Each number is 200 + 30 x the weight over its row's rms, rounded and kept within 0 to 999. Layers, rows and columns count from 0. The size before them is the row's rms in percent of the matrix's.

# layer 4 MLP down, 320x2560, rms 0.129, rows 0-108, columns 640-703
100,199,251,197,225,241,139,167,202,200,175,229,175,189,186,164,271,157,176,179,284,221,169,231,167,208,205,197,181,160,203,224,217,219,227,232,201,166,207,219,177,171,249,196,192,197,195,190,219,179,183,229,198,181,166,217,210,215,175,152,206,215,230,156,152
098,178,239,223,217,213,218,199,190,224,231,280,206,192,188,198,177,266,134,191,243,226,177,160,195,187,194,180,184,160,178,199,181,180,193,193,217,159,144,256,199,157,187,164,177,219,176,210,253,209,223,166,215,217,201,162,210,150,150,232,209,213,229,188,181
103,210,186,161,227,238,234,244,179,180,167,195,210,197,180,181,220,253,177,215,171,207,206,161,219,208,256,176,194,198,147,211,267,171,176,198,231,226,230,191,179,173,147,180,179,195,217,262,213,228,271,180,189,196,226,164,224,143,171,226,227,225,232,192,195
099,191,190,167,202,206,174,193,213,235,184,205,177,203,239,136,230,220,204,211,188,160,177,189,185,181,258,227,178,194,179,224,205,197,191,204,200,211,112,255,187,173,232,227,218,237,207,197,196,203,190,172,221,203,188,167,165,162,138,205,213,160,215,145,210
097,170,217,150,198,205,227,199,308,161,167,236,161,198,239,158,157,158,163,213,219,184,223,176,206,198,195,191,218,195,240,207,164,190,189,181,197,122,217,194,187,153,200,252,204,217,203,193,212,154,165,231,182,184,164,204,178,217,244,179,241,169,241,197,232
101,143,135,213,203,210,189,172,210,193,209,185,192,260,173,191,201,171,196,184,177,189,196,152,218,174,141,189,254,178,200,205,189,132,165,220,205,209,208,209,184,206,100,170,160,196,176,232,173,196,213,143,176,241,194,180,243,195,144,240,198,221,226,205,217
101,171,132,197,233,164,198,208,220,226,220,180,207,223,178,182,165,198,192,213,159,201,193,193,235,216,205,199,218,195,231,199,159,155,202,184,181,278,205,210,183,218,211,138,225,250,223,183,222,175,183,237,200,231,197,197,210,174,156,182,169,209,201,215,187
098,254,188,133,222,218,172,188,190,248,137,228,213,243,205,230,143,196,186,167,219,154,250,105,224,172,136,215,197,222,198,213,183,175,179,229,187,228,190,246,180,265,204,233,220,252,207,193,230,201,203,202,194,229,187,272,249,242,238,150,115,192,216,266,187
099,240,208,188,194,307,198,238,141,174,198,184,172,187,162,258,186,149,238,214,200,220,171,238,163,181,202,165,168,216,210,181,203,218,167,181,180,221,206,149,136,192,185,221,147,218,225,213,240,188,192,218,198,208,232,195,208,195,228,235,152,186,174,209,205
100,179,237,168,254,211,209,196,170,201,185,166,182,190,211,201,191,200,160,185,187,218,174,160,205,181,203,152,203,139,213,204,240,161,172,199,208,225,228,150,248,158,176,175,187,229,199,155,148,206,201,207,165,203,223,182,198,132,228,235,158,267,180,173,204
099,190,168,212,183,225,204,176,216,203,184,157,229,197,191,162,225,116,223,174,169,234,195,227,190,195,166,196,203,186,269,216,160,198,208,184,204,158,178,185,180,222,151,170,174,171,196,214,210,193,181,211,223,213,182,225,209,206,203,174,173,215,189,235,207
105,195,195,192,154,231,180,184,228,167,145,224,180,223,217,244,242,201,222,220,258,193,230,211,153,181,238,202,193,221,206,189,167,171,174,254,205,201,164,189,162,205,226,168,189,163,189,133,211,172,196,197,183,169,200,222,205,233,193,171,169,225,208,227,198
099,262,160,229,230,202,181,185,191,203,206,222,219,264,179,175,190,213,261,167,163,159,235,166,160,197,205,189,181,175,152,242,135,159,181,199,208,175,235,228,199,193,186,165,227,129,223,181,183,222,193,135,195,235,207,212,228,232,152,218,190,220,192,204,189
100,232,176,206,218,201,239,179,187,198,218,197,202,193,218,211,207,235,253,244,203,103,206,158,245,203,163,233,182,186,190,192,212,169,202,163,197,173,200,131,193,227,179,211,171,199,194,257,200,224,268,163,216,226,258,192,171,185,243,226,213,225,224,193,210
100,175,152,198,197,192,246,159,159,152,215,168,172,191,187,224,194,158,195,210,182,174,187,212,281,187,184,221,186,221,237,217,122,145,230,261,138,192,172,254,186,193,191,230,224,161,222,181,191,245,200,121,179,264,213,169,229,167,188,257,197,200,237,205,215
097,238,216,158,231,212,199,179,203,159,205,214,199,132,247,238,179,219,209,191,168,157,177,244,193,228,227,234,224,244,205,212,232,188,247,230,170,201,170,206,212,239,227,136,200,252,242,184,212,207,220,245,212,176,177,156,204,223,206,224,190,181,172,208,206
102,182,211,248,153,242,188,219,214,202,220,182,204,196,186,244,234,130,246,183,248,201,189,104,272,193,186,221,216,170,231,207,184,153,208,219,248,211,156,228,173,221,145,193,178,139,206,215,197,204,153,201,152,150,183,186,158,197,221,194,265,215,209,196,238
101,202,173,211,214,196,245,135,173,261,217,197,198,142,228,260,216,259,231,249,111,213,202,213,222,183,206,197,218,186,172,196,213,233,205,219,222,191,188,213,149,154,215,234,206,220,242,173,237,213,199,193,186,217,122,248,183,237,252,185,206,160,180,156,196
104,194,151,184,222,174,249,202,202,215,171,168,196,143,193,212,87,172,275,189,223,204,198,172,244,204,165,175,213,188,227,218,218,183,207,223,215,181,204,227,204,213,140,240,201,205,258,110,211,190,212,266,237,181,164,175,215,190,192,216,164,160,176,259,226
106,153,207,176,191,206,170,171,210,227,199,208,165,167,257,157,187,175,184,169,243,163,196,293,213,208,190,193,204,217,187,185,287,209,213,196,178,236,194,204,187,250,207,216,211,143,146,161,204,172,173,234,162,142,226,224,257,207,204,194,206,132,186,175,177
101,185,180,220,202,157,214,187,307,208,191,229,175,140,153,239,169,178,214,191,242,239,160,202,206,212,192,203,189,198,217,217,174,148,177,173,204,202,175,182,154,172,219,227,165,213,150,151,181,200,214,210,206,216,175,204,205,166,187,272,159,199,195,234,187
101,184,181,234,212,223,203,194,197,188,127,193,219,161,181,197,147,208,249,203,225,155,183,189,187,191,156,226,162,200,200,209,213,199,219,184,148,143,177,199,225,219,215,222,174,161,181,179,178,219,272,192,253,260,170,219,160,237,234,210,203,157,187,118,152
099,200,203,210,180,233,216,186,129,172,248,245,180,182,204,202,180,177,182,193,245,203,209,205,185,196,202,215,203,182,203,175,256,226,222,159,211,158,240,202,239,209,242,118,206,191,200,168,179,221,190,202,217,228,191,237,186,226,176,258,162,150,227,244,195
102,223,213,160,165,230,170,229,218,201,187,213,196,219,172,288,187,192,237,179,164,198,235,205,241,185,240,199,137,197,255,232,192,210,175,182,190,231,270,223,225,182,193,176,208,264,212,237,134,205,260,176,221,181,147,226,170,157,186,208,194,231,210,223,170
104,187,161,234,177,177,182,143,199,203,245,175,228,196,129,191,172,207,193,179,220,182,183,263,191,205,184,157,182,240,224,164,158,199,221,222,214,209,171,242,211,197,181,210,127,227,197,221,193,153,213,206,189,200,195,225,179,241,151,235,172,214,223,280,202
100,224,196,209,209,180,201,146,200,235,192,226,187,206,195,222,176,161,141,239,219,198,186,232,170,204,152,196,237,193,190,157,164,154,189,219,202,221,168,218,161,176,227,284,194,228,208,181,171,189,200,204,196,207,213,152,170,189,131,167,219,191,192,153,157
099,182,253,246,197,181,170,219,202,146,166,236,160,198,176,192,214,96,252,215,233,164,239,160,187,184,180,152,169,212,190,167,229,210,221,133,247,209,154,171,218,197,211,228,239,192,153,152,174,201,164,233,212,175,166,208,261,231,197,153,244,205,143,222,187
114,183,176,199,221,200,189,210,202,208,305,205,208,191,159,192,194,184,191,212,170,182,168,165,228,153,226,222,185,233,187,212,193,209,245,170,215,180,245,190,199,223,187,168,208,247,191,250,191,176,223,230,223,230,203,192,150,209,228,189,193,135,165,181,241
100,196,212,209,181,164,200,171,262,255,166,195,181,186,175,176,211,167,143,213,194,211,197,214,185,197,190,213,206,248,194,200,159,224,212,189,216,183,157,168,109,192,190,230,192,228,202,248,184,187,304,177,212,168,169,172,219,240,171,217,183,254,159,184,189
104,199,254,232,208,234,200,170,169,211,207,171,153,163,237,173,156,205,192,203,220,230,170,179,189,198,193,245,196,216,210,185,264,174,199,176,177,173,234,143,162,126,242,184,168,193,193,311,199,177,203,158,211,184,190,169,258,245,230,145,211,229,194,197,187
103,183,228,176,144,211,160,185,200,254,182,219,203,205,166,221,202,238,185,199,198,216,222,195,190,187,245,228,224,224,231,151,169,183,174,177,205,128,248,195,199,187,157,179,239,135,258,256,207,206,193,167,191,163,130,213,196,250,181,238,216,172,182,202,174
096,140,181,206,183,174,176,208,184,234,186,165,268,129,184,148,218,207,220,184,224,246,157,258,180,271,153,226,183,142,203,248,211,220,237,211,209,203,200,127,167,214,247,183,185,140,195,250,236,226,259,214,224,171,184,203,213,213,176,201,217,199,202,231,226
098,241,201,300,203,189,211,221,230,179,203,228,219,270,161,180,184,247,159,198,198,180,204,242,179,210,178,238,189,155,187,238,272,181,162,187,169,152,205,159,262,259,198,174,214,171,180,204,225,194,198,194,187,191,130,147,218,214,226,195,178,166,235,151,177
099,254,275,192,262,227,222,235,208,163,175,193,183,218,226,207,240,164,184,217,198,199,133,146,181,202,185,198,203,170,157,213,245,164,248,176,205,256,175,217,214,204,208,155,230,214,181,190,168,217,204,202,231,191,171,156,192,172,208,197,218,180,180,237,163
097,222,254,201,212,249,194,185,222,258,233,177,203,165,196,203,201,186,218,151,199,209,210,144,223,209,177,227,159,205,150,165,234,195,192,189,165,232,215,183,223,205,175,217,135,200,181,169,234,181,206,147,237,240,176,226,193,221,182,214,242,164,166,169,224
098,246,177,163,163,209,228,158,175,199,175,224,223,212,159,187,173,176,173,196,242,209,198,213,195,194,176,214,163,199,237,188,247,206,239,225,217,206,219,145,168,216,178,191,202,270,195,199,161,218,188,209,194,261,181,190,158,164,168,172,174,212,162,138,202
098,209,211,221,190,152,239,252,177,275,205,223,219,197,209,220,191,182,199,169,155,230,181,215,203,189,171,165,203,183,180,204,148,180,202,274,156,249,232,231,238,177,165,160,203,156,165,272,222,194,186,118,211,135,227,122,196,198,262,195,212,197,211,195,190
102,164,195,244,148,185,163,197,207,216,247,194,219,202,206,249,229,190,208,206,220,224,238,242,207,221,190,189,203,197,202,236,122,191,265,156,142,251,193,195,258,166,183,217,152,201,213,224,165,198,196,184,200,196,147,187,226,173,130,193,273,144,185,186,218
094,179,223,166,187,217,174,220,248,216,193,207,203,245,181,186,153,218,182,185,189,171,202,280,197,162,167,166,194,195,185,223,279,219,212,242,192,224,217,235,202,223,200,179,161,193,198,211,185,203,198,173,213,230,188,187,255,163,240,139,179,201,197,191,190
104,196,216,176,176,200,242,191,200,177,189,202,222,194,220,234,145,196,200,136,227,226,186,208,127,219,185,216,183,186,225,216,207,184,213,206,125,170,186,167,196,195,224,214,198,178,203,206,191,131,191,150,146,199,244,197,241,180,201,194,223,161,203,204,188
100,163,246,187,218,131,212,182,191,209,233,218,227,211,155,205,214,188,179,238,190,161,233,184,224,221,202,215,185,281,200,199,177,179,214,187,168,239,193,182,198,185,169,212,209,210,227,245,228,222,187,247,222,147,212,191,197,216,193,171,175,234,199,251,255
100,231,195,195,190,173,237,219,178,191,244,216,185,198,250,219,200,155,183,150,172,170,210,212,203,207,151,159,163,202,183,178,240,201,169,207,205,247,207,241,203,195,235,249,223,154,184,284,199,218,192,218,251,198,212,148,146,248,157,225,203,200,219,192,193
097,163,224,196,172,171,227,179,174,170,210,177,206,174,201,223,178,249,219,192,226,208,215,195,156,213,219,164,197,159,181,238,142,195,202,195,200,176,210,210,241,214,252,210,179,194,230,77,201,228,175,193,248,222,175,193,201,201,241,206,191,178,203,217,203
101,199,219,153,190,195,222,218,231,163,173,148,198,183,183,208,141,207,192,140,177,202,211,182,191,194,162,211,194,174,212,237,231,206,213,237,237,156,221,202,214,195,266,163,229,241,174,191,223,173,241,240,219,264,236,156,193,178,225,198,200,218,213,223,231
103,181,232,179,237,215,195,253,201,184,129,211,241,116,189,219,229,211,213,215,260,252,224,263,154,191,204,231,232,197,244,184,239,227,129,158,210,141,187,198,195,236,220,157,190,160,192,233,233,210,190,201,227,222,190,226,167,207,189,228,172,169,191,158,185
099,175,258,174,247,197,232,236,227,227,193,190,184,198,150,192,228,135,164,177,109,210,189,201,206,176,198,184,182,184,247,176,202,152,199,193,140,145,204,210,205,204,122,236,203,154,188,205,216,198,214,187,185,208,209,186,207,198,178,167,161,263,236,182,194
102,226,182,163,181,195,146,229,182,195,175,225,181,234,204,186,164,197,191,172,185,238,202,215,247,219,217,200,157,158,198,195,166,168,175,166,235,203,243,187,214,229,222,245,191,251,175,170,179,161,186,232,193,193,182,225,205,227,145,222,272,228,171,169,131
097,208,214,264,182,209,203,241,165,240,245,160,168,206,223,226,211,168,221,149,181,174,156,186,208,241,198,188,214,198,249,183,151,223,238,197,164,273,213,202,155,194,218,173,153,205,231,135,159,225,206,104,225,221,179,234,195,191,194,223,198,147,178,208,225
096,211,232,145,229,131,139,238,222,221,169,237,153,161,195,249,154,165,177,157,243,209,255,148,215,235,170,180,224,182,228,189,234,198,221,180,249,187,191,198,243,165,251,204,202,126,232,217,203,239,186,229,201,163,204,237,253,211,181,256,168,153,224,200,231
105,190,195,205,191,248,185,224,195,260,133,213,255,158,193,192,160,206,218,226,191,138,174,235,204,180,171,206,192,209,229,170,228,208,188,194,223,177,212,130,197,208,175,197,151,172,194,172,208,164,157,245,164,172,177,221,201,209,123,189,145,174,228,184,186
101,201,171,225,166,182,158,179,192,193,146,214,164,258,203,239,168,184,241,243,207,169,189,127,188,225,186,210,175,143,166,185,170,202,203,243,164,190,169,219,181,145,179,196,228,227,204,189,247,171,198,253,209,175,211,240,195,197,240,195,189,188,192,196,178
097,242,242,246,223,175,177,198,150,203,185,200,189,235,205,229,154,189,226,223,198,202,198,249,190,212,180,219,183,246,241,224,215,173,205,273,202,236,231,255,234,160,191,181,202,204,238,301,195,171,220,168,194,185,194,202,229,215,206,164,244,193,191,186,191
101,177,229,154,225,178,231,214,177,144,200,200,171,202,142,176,147,222,198,167,223,174,195,192,164,178,199,192,176,143,124,165,230,215,190,209,183,149,183,239,199,166,200,196,214,179,158,205,183,233,185,150,207,279,148,205,237,199,248,227,186,198,211,190,127
096,165,225,183,194,241,226,273,214,109,250,195,185,172,248,200,187,173,238,187,153,175,215,163,198,192,176,131,202,172,166,230,184,223,177,229,218,143,167,224,205,193,198,156,242,210,202,228,202,207,227,197,216,203,211,220,217,176,145,240,178,198,168,221,183
099,212,150,192,144,225,197,201,244,190,189,159,210,175,197,217,234,200,160,210,240,174,163,221,246,214,183,262,225,135,210,197,199,186,206,232,216,136,250,226,212,202,237,197,192,233,197,249,201,156,177,227,205,227,274,204,217,225,233,199,232,204,198,227,183
103,179,218,233,195,163,209,231,159,250,184,231,157,246,171,194,216,217,220,214,165,226,166,238,196,222,194,210,215,169,228,181,195,192,200,185,203,214,179,239,249,174,186,169,262,220,204,172,179,237,171,175,228,249,141,209,188,199,138,173,222,251,215,214,201
101,221,205,229,240,232,194,176,255,242,229,209,205,161,185,214,223,170,202,202,198,221,195,190,192,225,209,233,155,219,209,252,182,181,227,183,205,193,221,180,166,219,113,191,185,248,197,156,180,195,187,180,201,130,172,160,236,215,173,255,182,199,206,175,233
097,221,191,220,264,184,192,225,213,195,263,263,208,218,179,216,209,198,208,216,178,171,161,201,174,219,219,208,220,209,163,223,245,199,203,156,153,191,179,167,229,206,252,171,196,175,216,152,279,273,208,159,180,258,214,221,197,235,202,193,219,208,239,207,174
101,161,197,185,209,194,201,223,162,220,237,200,186,202,187,219,218,236,200,158,263,203,220,209,190,192,202,223,149,253,227,161,281,122,190,238,169,180,164,209,186,230,171,239,249,219,208,208,189,188,233,210,222,202,228,184,231,224,205,222,175,207,183,182,205
104,169,185,190,211,149,169,193,191,220,182,165,171,126,181,218,237,202,195,179,201,147,202,238,198,225,205,184,209,198,183,209,197,226,186,177,157,232,180,211,224,141,276,217,214,160,221,175,209,225,202,193,193,223,199,228,280,221,196,159,199,205,221,198,204
103,232,149,144,180,177,176,166,226,234,209,238,170,196,143,215,166,245,160,222,197,135,195,251,225,247,203,258,208,251,204,191,204,224,210,193,169,135,195,203,148,219,224,220,187,238,209,239,187,188,210,237,218,195,168,175,242,243,202,172,200,170,178,226,203
103,192,222,250,204,201,166,241,158,223,204,231,158,209,155,193,179,203,191,218,190,261,208,281,211,190,178,202,172,235,225,182,179,208,192,227,185,185,178,225,249,218,167,272,197,210,189,205,222,241,206,211,220,199,192,163,220,223,196,206,225,151,201,216,235
096,194,205,204,182,200,207,195,86,184,192,216,204,227,141,182,212,230,141,269,136,204,205,263,215,182,160,203,198,187,231,217,197,195,225,159,198,194,174,259,147,225,205,180,238,201,165,184,195,235,160,211,172,195,129,171,192,205,218,233,200,233,207,195,193
100,210,194,244,185,195,171,153,152,224,192,182,202,204,190,169,215,205,211,167,159,249,201,197,194,187,192,235,183,207,220,219,128,234,209,220,187,253,247,200,239,230,219,176,194,202,246,179,171,159,167,167,191,190,212,146,200,205,203,229,143,226,209,153,243
098,182,204,183,228,203,249,219,216,153,193,205,196,192,102,144,190,148,208,218,211,245,181,241,226,209,209,161,194,197,201,188,216,180,176,210,197,232,269,207,244,175,180,210,197,185,200,190,202,185,228,218,195,233,194,210,205,198,210,162,202,253,208,209,229
102,179,193,179,191,217,202,235,237,136,137,195,227,182,160,201,163,157,229,228,186,257,179,237,205,169,222,228,214,207,107,201,213,210,212,161,215,258,203,210,222,199,172,199,215,201,163,175,187,175,150,219,198,233,274,181,168,192,197,160,201,261,197,166,155
100,186,245,249,165,158,223,175,227,266,227,176,127,312,199,216,184,198,220,200,210,188,205,213,153,222,210,218,223,220,177,246,205,178,215,228,206,180,235,224,131,224,218,186,221,185,190,232,242,216,261,214,242,178,210,219,210,191,161,192,154,186,179,224,221
100,213,198,247,193,193,212,138,171,235,230,162,188,201,201,195,213,121,214,199,173,226,202,199,222,170,215,193,160,248,256,224,165,220,136,179,188,191,247,234,210,217,196,215,210,195,230,206,218,219,163,201,202,256,204,232,230,240,237,210,211,212,190,166,238
104,169,170,195,183,189,203,145,220,228,177,152,199,212,238,129,207,190,194,183,214,216,235,265,194,166,189,233,214,243,241,208,176,217,205,287,233,164,194,204,197,214,218,224,216,173,230,115,197,181,221,210,152,170,200,201,209,188,128,217,128,208,192,202,200
103,170,230,242,216,205,198,208,152,174,256,162,225,197,198,203,254,140,198,256,149,204,205,182,213,204,178,181,234,228,120,172,136,224,189,210,198,250,179,192,263,198,192,225,184,210,250,259,175,215,235,214,177,187,153,278,215,179,161,184,213,176,187,129,227
101,183,209,229,224,233,191,159,260,230,217,222,220,174,193,139,253,207,101,205,237,173,180,160,233,207,199,183,186,293,277,174,139,210,221,194,182,304,192,152,192,195,183,177,200,248,170,166,221,218,205,91,211,177,181,156,217,241,173,268,159,201,176,178,238
097,221,133,186,167,165,202,206,127,152,256,208,203,167,101,206,168,206,185,200,224,224,229,173,249,236,224,217,199,251,227,240,186,238,225,208,198,172,192,167,202,195,200,177,202,217,198,177,227,166,261,167,213,271,206,266,188,244,202,222,171,185,223,220,201
097,215,198,235,170,257,239,201,190,202,234,207,183,206,183,176,213,239,208,207,163,196,187,240,212,231,175,161,213,178,239,171,191,209,190,169,199,117,191,189,178,224,221,243,186,209,187,181,275,253,228,188,240,146,200,214,182,206,278,135,150,181,198,174,228
098,165,225,197,152,156,193,191,207,192,173,216,195,166,201,204,254,178,176,155,135,170,215,209,195,227,187,129,190,199,229,228,184,223,166,181,207,230,128,211,193,155,129,210,266,175,175,208,206,199,205,159,198,176,232,205,227,184,210,185,222,209,241,182,180
098,182,196,214,226,225,241,181,115,168,200,228,189,237,225,156,166,219,192,218,203,185,199,212,207,167,179,179,215,197,213,215,244,215,208,237,230,158,167,155,189,239,219,271,207,145,189,191,244,217,201,199,164,195,175,183,241,179,235,243,185,204,297,182,224
108,224,188,176,194,175,167,195,166,218,242,270,209,198,187,250,192,188,198,193,149,232,236,183,246,171,230,181,229,236,257,210,171,221,190,191,224,179,207,194,181,250,177,210,133,179,202,221,256,253,154,174,199,178,168,224,183,226,238,200,211,222,223,168,196
104,232,187,210,186,170,191,189,239,208,231,165,244,196,206,278,151,191,166,142,234,223,197,260,208,194,214,229,144,204,187,227,203,186,192,169,228,181,174,179,187,199,255,206,226,201,172,157,217,205,226,194,195,240,184,168,216,245,203,221,198,228,214,170,165
099,162,215,155,218,165,142,262,244,271,238,190,226,192,180,200,298,178,243,228,170,165,199,269,168,162,190,174,247,217,166,234,223,183,196,217,195,315,211,191,194,185,229,159,162,222,215,213,258,213,227,217,137,236,187,181,184,209,172,209,194,237,214,183,163
098,224,255,229,231,200,196,235,224,210,137,194,210,212,161,189,156,165,228,242,274,219,173,145,174,196,243,206,211,256,223,202,239,171,158,193,134,184,186,183,214,233,210,171,205,218,213,145,210,230,218,138,206,211,178,163,204,209,197,208,168,203,191,199,217
100,169,195,229,204,221,219,200,229,230,137,179,176,181,187,220,282,199,158,191,186,227,205,254,181,154,184,242,172,188,220,203,260,269,199,191,253,149,220,188,200,238,245,184,208,206,187,216,197,167,215,243,177,202,211,212,193,199,152,205,211,203,182,225,195
098,234,193,174,177,219,213,218,213,176,147,215,230,166,243,219,195,244,233,197,191,175,244,203,218,182,159,190,207,179,224,233,194,175,190,253,202,191,202,233,239,205,201,263,211,225,244,188,215,190,240,270,238,194,174,219,166,181,220,171,187,187,235,198,205
101,244,213,236,211,154,191,148,172,240,191,227,234,224,164,174,227,204,265,183,128,184,183,195,186,203,234,239,205,230,204,200,214,241,201,166,232,147,207,199,255,222,176,140,151,213,181,202,179,151,232,219,225,190,230,208,227,193,204,211,161,217,172,194,204
100,192,209,217,205,213,191,220,212,164,168,191,192,226,200,192,243,142,222,201,200,222,213,191,263,253,221,210,230,198,269,208,193,215,206,256,153,194,228,133,223,212,180,161,227,180,266,210,163,190,180,191,154,221,218,155,202,162,174,215,146,197,189,269,190
102,184,239,239,197,262,234,173,120,181,242,246,210,200,188,229,249,221,271,194,206,175,148,245,227,166,211,198,221,183,209,207,208,194,197,210,199,225,204,237,176,193,213,165,181,205,192,240,182,202,209,203,175,157,217,187,179,165,229,124,230,213,199,197,191
100,206,224,119,184,190,185,144,203,198,154,158,156,172,171,205,248,232,198,162,162,246,199,144,218,149,211,175,246,209,186,193,193,219,202,231,192,204,163,199,296,214,257,248,232,190,239,199,206,169,208,178,201,167,199,171,207,161,181,270,280,205,230,205,141
101,267,188,261,124,188,193,222,222,213,198,226,204,203,214,209,188,201,182,132,166,248,209,177,231,193,205,200,192,193,206,204,198,221,261,194,231,177,206,190,218,213,132,227,206,206,216,169,223,197,250,251,214,261,187,167,211,181,268,209,232,234,183,207,191
106,240,225,221,177,199,165,202,208,172,200,159,219,239,170,237,192,164,186,210,249,232,245,167,215,141,210,203,213,211,256,215,230,162,197,219,209,148,204,144,221,253,165,197,197,151,193,182,146,189,153,228,225,227,163,188,180,180,244,183,202,166,235,198,210
105,214,223,204,194,243,200,133,255,168,186,216,204,175,220,188,137,243,181,211,250,165,170,186,152,203,204,220,224,133,211,216,231,253,254,201,193,276,169,253,194,190,180,236,211,216,209,160,200,188,253,163,173,185,210,185,205,184,189,254,233,148,183,226,186
102,228,208,179,146,178,176,257,153,131,220,218,197,213,193,258,201,174,200,210,216,200,217,260,196,183,163,210,216,214,206,252,173,144,255,213,179,189,195,137,206,184,220,235,198,219,198,199,186,200,212,219,195,224,180,188,169,201,235,210,163,197,235,175,224
101,196,160,181,199,230,206,202,198,200,191,166,191,190,252,256,164,183,187,268,176,171,192,198,166,214,247,212,194,192,211,208,176,235,193,196,194,253,212,198,184,185,145,252,201,257,177,160,146,187,209,171,224,170,195,172,196,225,206,187,215,202,200,182,182
099,231,235,195,208,160,223,235,252,157,206,171,183,204,251,213,241,176,204,222,166,229,226,215,170,145,201,198,218,206,175,209,269,151,183,231,236,179,217,169,211,215,186,163,189,183,196,191,210,184,171,243,161,195,178,166,234,249,187,220,182,125,225,186,179
101,204,232,144,135,233,215,216,177,197,227,207,214,216,202,209,248,167,226,195,159,165,160,216,187,206,187,231,183,235,190,192,153,244,173,174,208,133,198,195,184,204,202,242,214,149,220,298,199,225,163,224,192,243,196,185,189,176,209,180,190,172,168,160,190
098,148,181,155,206,205,213,232,253,275,207,191,196,259,140,190,191,249,171,155,176,146,199,164,195,195,238,184,196,197,250,218,163,150,189,166,212,191,205,198,194,208,143,213,196,211,210,246,216,193,193,212,213,150,215,170,156,211,165,202,236,188,128,139,218
102,253,209,215,230,247,164,219,189,243,195,203,188,235,231,169,181,211,220,198,224,196,209,219,137,184,168,205,210,204,190,157,312,232,209,173,223,221,183,178,196,223,196,179,194,229,229,240,137,179,166,244,194,208,180,219,193,252,174,229,212,246,211,239,195
102,184,188,186,186,218,195,202,97,199,208,148,197,184,197,186,228,154,226,195,197,175,156,142,169,165,150,220,260,195,192,233,257,186,210,254,177,190,173,233,182,202,272,204,227,158,185,206,201,174,202,220,147,191,162,235,194,183,116,169,157,215,157,215,189
096,255,145,248,216,182,196,231,164,151,189,229,190,189,242,217,222,199,219,236,233,172,200,219,184,202,158,229,241,212,137,192,289,232,205,242,189,242,186,180,174,175,220,217,175,236,211,184,179,155,224,204,185,227,201,207,136,183,174,191,230,158,183,206,195
098,207,191,274,153,248,176,148,206,161,165,204,201,232,200,201,173,210,207,178,239,224,231,251,217,221,194,153,173,134,214,178,212,207,236,218,200,188,190,173,144,171,236,238,188,156,178,224,197,212,199,142,180,187,233,206,244,184,190,253,102,199,222,197,206
101,211,297,156,223,190,246,193,192,208,168,183,207,271,239,225,193,219,200,153,175,236,214,194,183,198,179,257,176,227,204,227,158,184,198,264,199,183,201,179,190,229,168,231,193,179,244,176,156,230,182,174,199,252,175,205,168,219,185,161,183,159,196,146,208
101,201,146,172,169,184,235,146,272,219,191,187,187,173,164,229,212,216,231,161,112,177,183,253,209,198,155,203,217,184,250,152,190,201,236,163,168,174,198,193,192,182,236,189,190,193,215,166,241,206,190,204,177,147,163,229,217,231,201,166,201,193,182,143,227
098,242,189,190,137,196,184,219,188,155,207,201,189,232,242,196,208,204,205,197,248,231,225,186,208,200,204,216,231,197,153,223,183,204,199,203,176,220,229,198,200,214,182,175,191,192,158,159,211,200,222,190,208,178,158,245,219,200,234,191,263,211,207,183,210
097,230,213,235,176,227,192,213,223,212,196,232,217,267,182,156,178,109,204,220,208,190,158,219,209,227,231,189,197,227,216,197,202,183,220,186,154,209,175,127,124,207,207,244,225,147,170,247,269,246,139,231,189,219,90,214,147,218,193,186,200,120,217,190,175
100,187,210,177,206,208,220,246,183,186,171,162,130,204,178,192,156,220,187,194,222,192,158,185,194,184,210,183,233,191,228,194,189,196,199,186,201,227,140,208,216,226,188,210,184,190,208,207,160,167,171,199,208,267,185,209,198,261,223,154,227,266,209,202,198
100,197,219,171,245,164,212,198,170,208,172,200,177,226,215,210,226,179,178,220,196,182,221,245,213,187,209,197,189,186,209,221,168,173,181,232,186,147,227,146,213,204,166,196,214,182,172,170,198,211,203,175,217,155,175,162,208,197,142,210,216,245,173,192,211
099,126,209,142,223,168,194,242,175,256,134,200,242,186,173,190,165,234,201,181,266,187,168,167,109,209,208,268,193,242,209,200,245,223,204,238,205,257,168,211,202,200,176,184,182,207,167,203,145,194,187,228,182,199,219,179,174,231,186,210,138,223,195,163,190
100,247,236,212,199,204,228,210,205,210,170,237,168,183,201,211,219,174,248,174,153,219,197,262,228,223,187,185,164,197,211,196,257,208,189,165,245,125,189,180,226,203,253,184,182,159,201,218,231,197,162,240,234,178,202,141,233,212,215,236,139,217,201,222,212
097,182,172,203,213,172,170,174,235,190,261,215,187,178,217,154,172,234,204,166,219,156,210,177,159,201,236,229,193,163,241,200,176,217,220,197,172,250,179,190,181,190,266,173,164,207,200,187,234,226,254,188,200,173,196,205,208,239,160,180,219,182,183,216,189
099,229,215,219,227,160,258,225,173,170,188,194,168,210,201,186,219,192,231,157,253,190,232,99,209,182,178,215,271,234,225,129,239,205,155,126,200,244,206,179,188,186,140,207,161,208,208,225,208,219,195,205,223,231,190,174,273,171,196,234,202,181,222,196,200
101,174,181,233,177,170,168,203,217,249,212,215,224,300,204,158,213,212,177,108,184,209,144,176,169,197,256,213,212,207,203,239,258,211,178,190,170,192,148,134,162,188,176,211,181,231,201,193,211,209,167,213,211,250,223,209,196,256,180,215,183,170,157,170,181
098,161,187,195,131,187,193,218,198,198,185,258,199,203,211,273,209,234,169,226,240,164,174,284,270,198,200,180,231,181,236,211,218,204,175,167,198,174,216,154,247,159,212,190,228,212,173,217,192,155,188,176,259,209,218,203,217,213,186,208,225,184,192,188,227